Weights of a small GPT-style language model, trained from scratch on English Wikipedia: 106M tokens.
Each number is 200 + 30 x the weight over its row's rms, rounded and kept within 0 to 999. Layers, rows and columns count from 0. The size before them is the row's rms in percent of the matrix's.

# layer 6 attention output, 160x160, rms 0.0959, rows 0-159, columns 32-63
101,184,248,204,192,184,229,236,248,202,221,176,203,136,150,193,176,188,174,212,151,252,177,200,172,189,168,206,235,230,209,195,224
086,157,206,169,217,187,196,223,198,172,216,169,182,216,204,210,186,191,164,200,215,144,181,150,178,194,222,178,194,240,234,216,223
109,189,171,186,222,269,141,213,187,221,200,197,175,179,241,211,186,206,216,202,236,233,205,161,227,234,177,225,198,129,212,190,246
101,187,185,223,193,160,145,183,192,191,195,150,187,155,201,208,186,244,201,165,189,197,155,163,204,165,250,217,181,244,137,207,149
105,264,199,204,209,192,184,227,180,219,176,190,234,191,149,191,198,184,193,235,185,211,177,228,157,238,215,227,184,223,210,229,300
099,164,156,110,231,174,237,148,170,164,191,182,227,209,200,194,179,200,190,177,193,200,243,222,218,224,178,217,219,239,166,160,193
100,202,276,208,219,148,136,198,142,224,226,254,189,179,238,199,154,243,179,182,194,205,217,246,223,206,233,170,141,218,177,173,192
093,159,195,160,229,172,139,156,205,175,240,192,188,168,207,186,201,229,202,200,147,182,199,240,224,205,170,217,197,169,183,141,204
100,257,173,170,263,169,188,193,196,246,156,226,192,242,193,157,175,200,208,188,163,219,174,178,186,225,146,197,165,221,188,218,208
099,161,174,230,180,224,184,163,197,153,212,224,170,176,171,172,184,160,234,186,160,244,204,212,159,214,201,200,229,224,175,244,199
099,224,199,183,192,185,225,238,194,243,226,165,222,197,201,212,221,183,215,158,182,204,235,205,194,183,250,238,194,209,265,179,196
093,154,250,216,151,238,236,141,203,186,170,164,192,177,188,243,172,252,237,217,144,190,187,201,209,229,173,160,144,191,271,177,226
098,209,172,185,182,229,194,204,197,207,129,195,164,185,206,174,215,195,212,219,257,163,165,193,211,267,168,189,185,172,198,231,231
095,188,209,235,200,229,273,270,202,219,150,177,217,206,185,180,186,178,238,222,200,206,187,149,156,203,208,233,258,214,182,215,216
101,241,201,228,260,140,186,191,204,191,178,205,157,155,234,196,278,232,181,212,273,146,169,241,187,221,223,245,231,226,157,205,262
093,222,185,209,197,237,190,199,151,128,204,155,261,193,213,220,207,179,186,197,141,193,247,260,182,196,223,227,241,149,157,203,191
104,208,220,237,195,191,205,183,158,134,194,183,210,188,178,217,180,218,130,192,199,216,161,250,212,159,204,174,224,160,195,241,198
100,199,172,220,217,174,140,163,184,195,212,164,157,190,211,202,233,219,223,169,210,204,192,223,174,240,173,244,231,191,202,156,167
100,202,209,206,172,199,221,213,189,170,212,165,212,200,197,190,223,168,168,159,217,216,133,231,174,204,215,253,191,246,190,160,228
104,206,240,193,198,159,212,263,210,223,200,199,208,210,176,189,247,145,192,195,179,242,136,191,232,192,257,237,161,223,207,181,170
105,164,196,151,168,211,202,184,166,157,215,247,218,205,227,159,225,201,212,235,219,160,205,231,141,185,252,175,152,191,187,220,169
105,238,198,216,157,220,206,180,204,220,251,203,161,148,193,267,189,239,246,190,203,144,214,198,176,209,207,211,220,158,249,181,223
096,228,227,185,221,211,212,176,220,218,197,225,223,286,219,183,211,218,142,176,225,184,184,221,193,181,200,159,222,163,177,255,198
091,207,271,231,229,257,200,158,185,227,249,180,223,175,205,164,250,194,163,202,193,272,180,235,252,226,218,236,214,194,187,165,185
105,196,178,219,197,212,194,179,179,189,252,196,157,166,206,222,213,192,209,170,170,192,178,207,194,158,175,203,177,274,156,211,216
100,121,213,231,217,138,228,211,192,226,228,185,170,227,186,243,187,180,226,245,189,198,204,221,185,244,194,228,189,236,182,222,188
107,160,195,241,144,208,180,232,208,189,211,199,240,220,238,211,255,208,145,212,222,207,159,188,156,140,193,188,155,154,172,179,255
101,170,187,156,190,211,216,227,164,213,212,220,181,180,231,231,216,172,214,185,209,210,203,180,212,230,237,195,159,175,147,199,223
104,167,147,222,211,234,224,195,209,245,223,219,196,171,214,196,154,174,180,192,199,225,263,207,141,202,172,246,219,254,225,161,183
100,234,175,196,195,212,267,238,225,226,183,202,217,202,262,221,246,281,209,229,199,183,215,217,193,220,192,190,215,150,169,196,201
097,201,197,187,205,161,287,196,221,253,211,234,237,213,276,225,166,170,212,193,181,251,191,163,217,174,137,230,207,216,254,199,160
106,240,214,226,181,234,162,277,217,160,175,243,230,183,212,197,229,226,231,219,211,202,197,174,254,222,189,181,149,224,148,225,235
107,209,166,194,243,177,230,182,234,241,197,162,209,233,180,150,186,266,184,266,161,214,211,189,220,211,185,205,180,205,220,176,229
101,183,221,193,219,197,215,175,266,174,167,234,208,242,172,210,217,202,256,201,200,179,209,234,233,232,182,188,181,176,203,177,151
088,187,204,180,189,199,282,189,185,180,226,259,254,188,232,198,255,195,187,217,237,212,198,197,187,159,219,201,203,263,226,234,196
096,194,164,186,235,186,187,189,179,235,193,193,241,205,162,200,190,238,110,198,192,234,196,158,244,214,210,210,230,134,189,177,203
103,185,155,211,194,224,240,211,175,156,196,132,206,157,192,181,217,177,230,180,224,192,168,178,217,187,163,196,239,215,187,234,154
110,199,193,238,240,207,160,191,215,150,193,230,221,203,210,174,225,192,182,247,189,184,222,147,199,158,155,116,198,179,221,197,157
100,244,207,226,176,186,192,203,174,209,140,221,175,171,168,206,220,220,200,219,166,246,187,219,113,208,139,225,208,183,231,221,192
099,178,185,226,225,175,214,204,176,261,206,222,228,235,174,209,159,202,172,212,208,169,181,230,185,167,226,231,181,173,216,172,182
103,224,233,204,166,232,202,160,168,208,181,157,137,238,235,174,183,148,175,209,228,139,216,173,211,148,170,180,165,235,190,202,187
113,171,214,174,206,232,181,251,181,246,204,234,147,185,208,168,176,235,209,229,184,186,143,209,197,263,175,201,195,216,161,203,226
097,179,205,221,208,202,167,206,242,275,250,223,239,183,232,218,214,160,233,185,181,214,128,192,181,166,245,212,219,217,225,168,169
089,173,197,161,213,197,164,199,279,223,170,169,174,195,221,177,198,177,192,182,206,205,210,224,185,270,194,194,198,216,213,217,165
098,196,201,190,176,196,225,171,242,196,246,163,263,206,176,190,196,188,195,225,168,171,217,224,289,210,207,165,223,218,192,170,192
102,196,141,177,154,148,200,167,181,223,143,190,212,167,194,156,197,212,239,178,217,212,188,193,204,223,192,219,168,145,166,205,224
104,155,176,214,171,186,153,180,199,242,205,231,226,193,169,223,208,203,253,180,243,265,164,159,292,225,222,135,212,172,257,180,222
098,204,188,185,204,236,207,203,138,198,155,171,187,237,207,178,161,171,235,107,165,227,169,251,211,207,218,226,150,175,201,238,197
102,157,139,211,168,204,204,200,210,201,198,195,238,201,246,229,198,199,265,178,183,189,163,251,188,242,181,238,150,163,194,156,227
105,242,228,212,206,182,209,167,187,194,153,232,194,242,190,213,189,153,195,200,220,234,201,244,213,113,226,229,225,205,174,147,218
103,162,212,215,223,209,163,213,166,191,241,198,189,168,219,212,190,223,240,169,220,215,197,219,209,163,214,198,206,194,184,262,177
100,218,188,191,225,198,195,208,221,176,204,194,174,217,173,202,226,197,239,265,206,175,176,209,187,171,196,248,129,183,207,249,234
108,220,183,218,247,205,213,149,211,193,187,185,210,220,209,228,174,194,175,203,130,188,190,148,183,198,236,229,188,206,179,162,225
101,205,222,193,190,124,218,172,213,221,208,223,235,155,193,209,193,246,151,181,224,228,197,200,229,183,260,202,195,237,190,218,230
102,206,208,134,191,170,181,267,235,168,160,246,194,196,227,189,263,228,223,177,227,165,188,197,159,199,182,135,236,243,182,213,175
101,178,211,189,141,160,170,215,200,208,179,193,143,199,172,187,168,175,188,229,132,193,244,252,204,216,251,209,231,154,151,181,222
102,226,125,181,217,219,209,217,191,179,238,188,212,205,217,204,223,211,220,241,233,246,184,232,243,259,227,182,197,216,208,219,182
099,211,169,120,207,170,220,200,189,209,218,196,198,143,228,233,185,219,185,176,180,206,154,226,229,213,144,221,196,235,202,213,138
086,197,203,171,179,229,184,170,183,271,180,130,192,225,218,213,231,193,253,202,197,243,214,210,255,202,210,221,217,165,223,245,202
110,213,231,181,148,121,197,157,202,191,206,185,246,190,228,182,223,145,158,219,164,207,239,210,161,207,226,171,188,214,185,210,213
099,257,227,170,151,192,229,184,183,184,175,191,215,217,210,191,243,223,241,176,236,263,178,165,222,207,154,167,218,234,214,157,192
106,229,183,207,213,197,147,171,194,176,223,155,183,188,237,134,219,179,180,216,191,240,166,185,197,225,182,202,216,199,171,185,174
108,164,263,196,188,179,231,190,223,215,198,231,189,272,205,152,185,245,202,201,196,161,194,209,205,202,173,230,250,165,208,210,189
111,185,222,185,167,228,186,213,181,266,200,189,155,207,195,190,194,150,179,213,211,198,193,232,201,234,200,218,223,217,158,213,177
089,182,224,214,240,195,247,149,224,226,244,231,170,238,216,162,177,187,227,183,201,175,212,187,209,204,189,111,160,192,240,144,205
099,223,165,183,231,220,201,226,199,170,204,176,181,158,232,183,231,275,218,220,253,152,223,186,211,238,208,209,174,175,184,192,161
104,183,222,195,174,155,168,220,171,237,178,167,227,205,162,187,230,277,235,182,163,216,121,153,196,194,187,237,234,153,222,178,200
098,200,243,189,225,185,229,187,198,238,198,234,143,158,160,245,198,260,207,245,212,199,159,161,198,222,166,213,195,154,182,211,266
094,195,187,101,220,268,226,188,181,208,176,242,168,227,164,231,161,208,124,168,177,202,179,194,233,214,238,203,212,210,217,226,223
102,208,159,205,225,195,175,171,205,196,190,143,262,175,134,171,179,190,205,152,246,186,222,264,235,229,159,179,202,141,156,189,182
108,218,148,170,252,176,228,244,166,181,233,241,202,188,233,183,175,185,211,278,199,181,202,176,180,170,187,219,189,234,191,248,190
090,201,186,216,210,192,163,157,161,174,203,150,195,185,207,201,177,165,244,217,210,171,252,202,184,195,165,170,145,194,212,210,178
097,255,213,221,161,213,153,212,213,160,180,178,205,216,204,198,228,253,226,266,233,197,234,139,235,220,170,227,211,180,212,192,218
104,175,193,220,216,139,179,188,225,224,213,201,196,215,223,252,279,133,185,174,207,224,231,213,152,233,239,191,213,195,201,175,212
098,180,214,199,192,196,182,206,150,187,201,150,226,166,218,125,241,136,241,170,236,165,157,210,233,245,226,240,216,146,183,216,250
099,211,212,226,208,242,186,211,222,222,174,248,211,152,232,209,172,184,197,179,207,241,185,186,233,170,164,202,199,209,135,185,167
108,237,236,271,165,253,188,225,213,175,230,221,209,239,209,190,237,203,139,173,178,228,193,217,171,224,239,185,216,204,168,197,196
093,256,175,204,177,206,230,250,194,163,164,184,164,166,199,191,186,223,165,171,166,233,213,213,234,221,214,209,233,227,202,157,169
100,194,217,198,227,164,167,223,234,157,195,236,161,187,233,206,184,189,222,245,178,182,191,183,256,197,200,138,187,257,186,159,206
081,218,170,235,216,242,187,163,190,251,181,168,211,203,239,138,165,234,167,153,187,207,161,213,200,171,185,159,210,248,182,173,212
095,214,206,246,211,192,213,202,178,141,244,245,150,247,240,221,186,166,240,200,211,247,168,202,183,203,218,188,231,137,159,220,194
103,181,193,183,211,190,193,170,229,120,215,199,163,166,176,226,178,235,242,206,156,187,192,145,179,205,231,209,221,186,171,193,201
096,198,180,189,253,204,182,214,214,185,150,212,202,197,215,223,218,236,164,174,194,233,228,228,202,204,194,241,253,211,219,190,187
108,202,222,167,204,198,228,170,188,205,196,216,223,180,127,242,218,175,180,168,189,193,224,237,180,177,172,182,191,259,187,186,207
106,203,214,198,185,217,212,186,241,193,205,219,210,186,170,163,207,166,229,171,218,209,172,177,151,138,173,174,177,260,217,193,180
100,193,217,161,150,244,179,205,203,231,217,255,227,214,225,232,185,176,162,189,151,178,155,198,263,178,233,216,197,218,179,208,226
092,197,200,165,136,249,258,175,215,122,180,163,200,205,228,194,186,176,232,160,199,203,190,192,189,191,221,188,206,188,198,169,253
097,189,210,191,160,169,194,194,185,221,136,246,175,196,209,167,218,153,169,196,218,236,244,238,180,168,178,240,193,241,243,176,226
097,218,179,173,204,217,164,184,135,172,147,199,218,198,218,160,203,175,207,178,190,203,216,236,171,203,156,212,182,134,216,201,198
103,219,208,226,256,231,141,227,199,250,202,215,178,157,158,205,209,225,201,220,210,173,206,192,221,223,158,196,162,212,188,237,197
066,179,214,168,193,223,240,195,181,229,177,182,238,174,251,205,207,239,168,201,175,212,230,142,212,170,162,194,181,243,186,230,195
110,204,187,216,189,187,186,213,199,215,210,219,152,183,202,192,245,252,203,168,125,191,215,204,174,211,181,210,202,178,174,210,139
089,277,168,182,198,159,181,216,215,232,259,135,199,205,199,222,177,203,188,235,153,170,178,235,241,193,268,206,213,201,222,199,222
102,226,231,215,203,190,210,172,217,207,186,206,190,217,221,231,216,159,168,213,182,186,213,271,213,188,247,212,206,230,264,220,201
111,171,128,232,179,140,207,164,204,195,214,219,238,186,244,224,194,206,282,166,176,208,214,251,176,205,219,237,175,231,201,179,213
094,166,231,179,211,199,237,201,194,227,196,177,160,184,217,170,202,223,170,215,201,220,160,195,244,189,198,152,183,188,137,196,147
106,230,152,236,227,174,257,192,239,225,168,151,173,187,194,190,242,214,207,262,181,206,262,203,148,192,219,199,239,184,181,231,180
098,216,157,207,246,184,205,178,183,190,215,240,211,171,180,208,185,245,159,157,146,216,177,235,187,229,170,180,213,188,205,162,218
097,187,206,153,171,198,214,201,194,236,196,204,193,179,239,232,212,266,192,162,163,221,207,198,171,180,163,198,251,202,189,208,192
104,171,179,194,154,155,178,172,174,214,228,230,229,181,258,187,180,186,210,181,192,271,174,160,180,183,264,207,192,198,157,201,181
105,195,186,216,251,223,262,151,204,220,208,186,246,185,171,206,217,209,163,182,195,172,172,221,191,165,173,224,153,222,218,206,225
096,219,203,169,240,166,185,180,225,228,186,214,215,135,143,237,186,207,153,220,191,158,179,204,218,184,190,146,198,273,176,183,219
098,184,196,222,214,203,173,222,259,251,237,218,215,197,189,170,271,208,150,197,212,235,160,223,207,237,193,249,233,192,217,175,191
106,208,189,163,194,197,187,171,165,185,220,199,191,221,175,185,198,186,240,223,211,215,176,199,217,219,174,191,257,208,240,191,212
102,266,187,247,234,237,225,166,233,221,186,223,177,178,216,203,229,135,189,229,169,199,204,145,177,216,198,159,167,160,210,119,198
093,159,219,200,165,234,78,224,214,195,137,182,203,180,246,191,190,219,214,263,210,167,199,176,208,122,202,254,255,212,243,179,205
100,185,180,220,180,239,227,139,151,202,173,186,166,214,204,240,214,172,230,194,181,221,191,211,178,154,184,194,227,210,186,229,149
100,212,190,190,218,193,195,206,168,177,180,172,220,200,197,192,186,230,241,150,189,178,207,226,185,180,219,205,192,208,211,241,162
108,285,242,211,223,223,195,201,146,237,239,206,234,198,227,218,192,154,253,190,191,222,197,188,194,208,199,192,184,208,177,122,159
094,241,259,157,209,203,233,178,219,234,220,229,201,215,170,263,284,241,191,196,215,236,193,216,241,212,251,183,176,202,137,159,216
106,229,211,207,203,220,213,194,198,242,166,207,163,195,239,168,129,145,203,149,178,265,174,176,182,191,260,148,206,211,217,187,172
104,174,183,288,226,232,177,234,168,234,197,226,215,158,197,244,200,206,176,145,188,202,209,227,210,228,187,218,162,199,247,194,241
097,229,197,242,172,144,194,196,209,224,203,192,217,144,183,137,189,188,178,202,180,265,202,216,126,175,177,117,221,212,176,204,231
097,189,234,196,191,179,201,205,203,192,182,170,201,209,192,213,176,220,190,241,192,231,201,208,202,236,192,198,224,225,217,167,197
101,156,214,203,201,228,209,235,193,196,235,191,174,220,180,228,216,181,165,218,207,191,208,210,197,284,191,160,174,211,223,231,177
100,179,158,201,202,230,171,205,180,189,218,222,254,176,198,207,218,160,142,191,199,232,227,178,211,202,177,222,195,177,261,156,177
102,233,182,204,205,228,190,256,208,222,185,181,228,184,201,213,223,215,182,199,176,207,204,210,217,176,180,194,256,208,196,220,192
105,188,207,227,138,187,189,173,231,240,180,209,219,206,198,223,204,151,179,223,209,166,179,234,234,225,189,213,219,180,175,215,181
095,217,223,214,247,117,195,228,204,217,200,222,201,187,213,243,208,220,235,210,223,179,251,251,208,275,164,190,216,209,220,248,159
099,175,168,181,230,196,154,289,175,229,183,221,259,222,108,233,214,176,243,271,217,175,181,192,185,206,247,188,176,216,190,208,182
101,205,179,167,208,221,247,183,255,193,202,272,196,133,201,172,202,116,139,168,172,231,139,249,195,199,189,161,191,228,186,119,251
091,206,180,139,191,172,204,197,193,211,169,180,208,201,207,225,202,182,180,211,194,250,242,208,246,196,158,206,212,194,220,171,173
098,185,199,125,226,166,201,192,201,220,213,218,196,196,233,187,145,207,183,216,220,211,201,210,248,227,217,218,224,169,196,194,164
100,168,188,240,180,200,207,167,176,236,194,228,131,243,172,212,166,194,163,224,90,168,201,162,190,273,233,133,165,219,189,232,250
107,211,207,224,252,222,209,181,201,159,242,226,244,206,197,171,208,220,201,214,165,225,232,164,176,151,190,187,258,206,215,160,163
102,154,205,158,214,231,180,215,175,193,168,206,190,224,210,165,193,189,211,215,174,214,211,145,223,203,221,217,240,218,135,210,180
099,202,201,198,187,177,205,173,248,165,206,188,179,222,170,211,219,248,212,172,165,242,217,147,207,223,231,243,212,145,224,229,211
101,251,224,189,242,168,192,268,241,180,155,158,224,187,199,187,191,198,148,156,217,180,212,228,176,211,138,167,210,198,187,174,174
104,201,245,187,199,185,211,216,179,243,168,159,234,252,190,233,178,246,236,213,226,169,251,219,240,205,163,172,156,194,165,266,215
100,209,202,162,175,232,230,232,217,206,199,238,202,237,163,212,218,194,176,181,223,185,199,185,227,164,184,196,182,214,204,203,262
094,180,130,182,252,183,238,150,205,202,212,198,207,220,204,185,184,217,221,231,105,180,190,216,156,207,187,239,193,186,214,211,222
105,253,177,205,179,171,220,196,180,199,195,205,168,174,134,218,220,155,178,225,193,197,183,186,141,151,119,181,186,167,184,232,198
102,272,166,180,176,233,139,193,193,184,204,176,203,208,198,138,232,228,140,252,228,159,226,184,172,201,230,197,227,140,208,189,223
095,160,256,244,211,180,206,183,206,202,237,191,213,190,237,202,173,183,203,209,280,217,192,178,195,179,212,229,173,198,226,155,205
100,170,246,192,216,195,182,236,228,270,184,231,225,154,208,196,265,141,249,208,269,213,194,192,201,216,208,186,227,162,202,203,257
110,233,218,147,215,180,215,148,180,226,176,173,168,146,173,207,209,232,170,255,234,240,186,211,174,174,236,170,153,253,216,158,199
085,177,181,163,178,254,219,179,145,238,231,264,227,213,233,224,186,211,169,203,202,148,221,222,200,159,172,184,224,216,158,155,189
096,175,171,186,216,221,201,200,188,233,225,243,170,191,217,154,171,219,206,193,244,178,238,128,223,175,196,179,224,191,217,186,235
093,240,172,166,180,208,196,238,198,176,225,245,188,219,253,172,181,199,225,231,175,180,239,182,171,176,243,184,152,234,206,228,206
106,170,148,220,269,211,196,239,175,264,143,231,180,211,170,221,202,168,228,254,183,182,212,218,215,223,205,219,185,246,186,224,197
102,242,220,223,154,232,231,223,198,189,200,204,208,265,183,219,259,213,201,239,159,195,139,176,202,224,197,212,241,183,143,186,190
101,238,148,182,184,186,249,222,198,210,205,177,251,186,184,171,202,230,202,200,185,129,226,214,207,208,207,159,218,214,171,204,218
098,222,218,179,161,212,240,215,184,236,193,156,202,169,208,238,136,226,193,214,189,157,177,214,231,214,175,193,154,174,203,203,125
099,202,150,184,147,184,209,195,126,193,183,224,194,175,188,257,213,216,151,159,200,192,183,172,200,214,178,224,188,237,205,208,247
106,152,251,218,176,210,149,222,200,171,239,167,183,183,131,264,190,205,172,215,178,121,203,138,197,198,210,188,235,164,253,247,161
090,194,243,191,202,182,216,165,196,207,167,212,196,192,198,163,243,220,173,239,191,237,236,151,258,215,177,207,151,219,187,156,145
103,194,259,192,220,134,160,284,230,198,233,213,176,183,173,210,130,213,214,224,194,195,191,218,186,164,203,177,204,122,187,214,161
103,199,199,185,217,260,193,193,164,250,261,156,203,217,194,185,288,203,234,173,175,204,218,209,188,255,218,193,177,201,240,194,243
097,223,147,207,171,188,172,235,149,139,170,208,198,153,184,234,146,189,187,213,169,261,197,152,235,224,239,178,233,201,180,250,193
108,201,223,191,201,217,190,149,183,165,192,220,203,197,217,200,217,206,203,235,216,220,210,254,184,220,221,173,215,220,234,195,226
097,239,208,255,175,213,198,219,218,168,230,217,196,193,234,219,216,202,167,151,191,174,181,181,206,131,201,169,205,195,247,171,248
099,231,250,155,228,204,215,199,172,187,211,144,211,231,175,225,179,168,202,153,230,183,202,174,192,196,194,239,188,247,167,173,238
097,171,155,207,224,156,142,232,239,181,177,162,174,190,206,147,209,209,161,225,189,211,174,236,219,172,213,180,180,250,180,245,207
102,150,161,206,227,235,175,147,217,220,184,185,163,171,212,194,191,220,196,211,214,200,231,218,237,272,189,218,245,161,208,179,173
103,237,237,216,183,237,201,181,194,215,201,225,222,257,202,182,200,162,193,201,190,172,266,158,132,174,220,212,224,152,196,227,205
082,214,242,242,192,178,242,203,146,210,180,204,221,166,223,197,239,252,211,195,195,178,209,182,228,201,196,192,194,208,198,175,246
102,266,188,185,214,213,181,234,187,169,224,195,195,160,265,252,162,133,200,234,239,155,177,245,175,188,198,237,205,169,214,187,250
089,238,186,186,213,246,209,247,173,213,215,206,227,153,216,158,193,189,223,234,162,188,214,215,213,207,211,190,240,193,211,185,227
100,219,177,219,172,185,210,185,237,183,203,212,218,221,162,168,183,172,174,229,218,200,171,126,196,203,182,238,212,226,240,220,219
103,194,173,174,184,155,230,165,175,168,263,197,146,197,188,232,143,232,165,234,264,224,245,173,208,206,198,179,196,210,163,205,176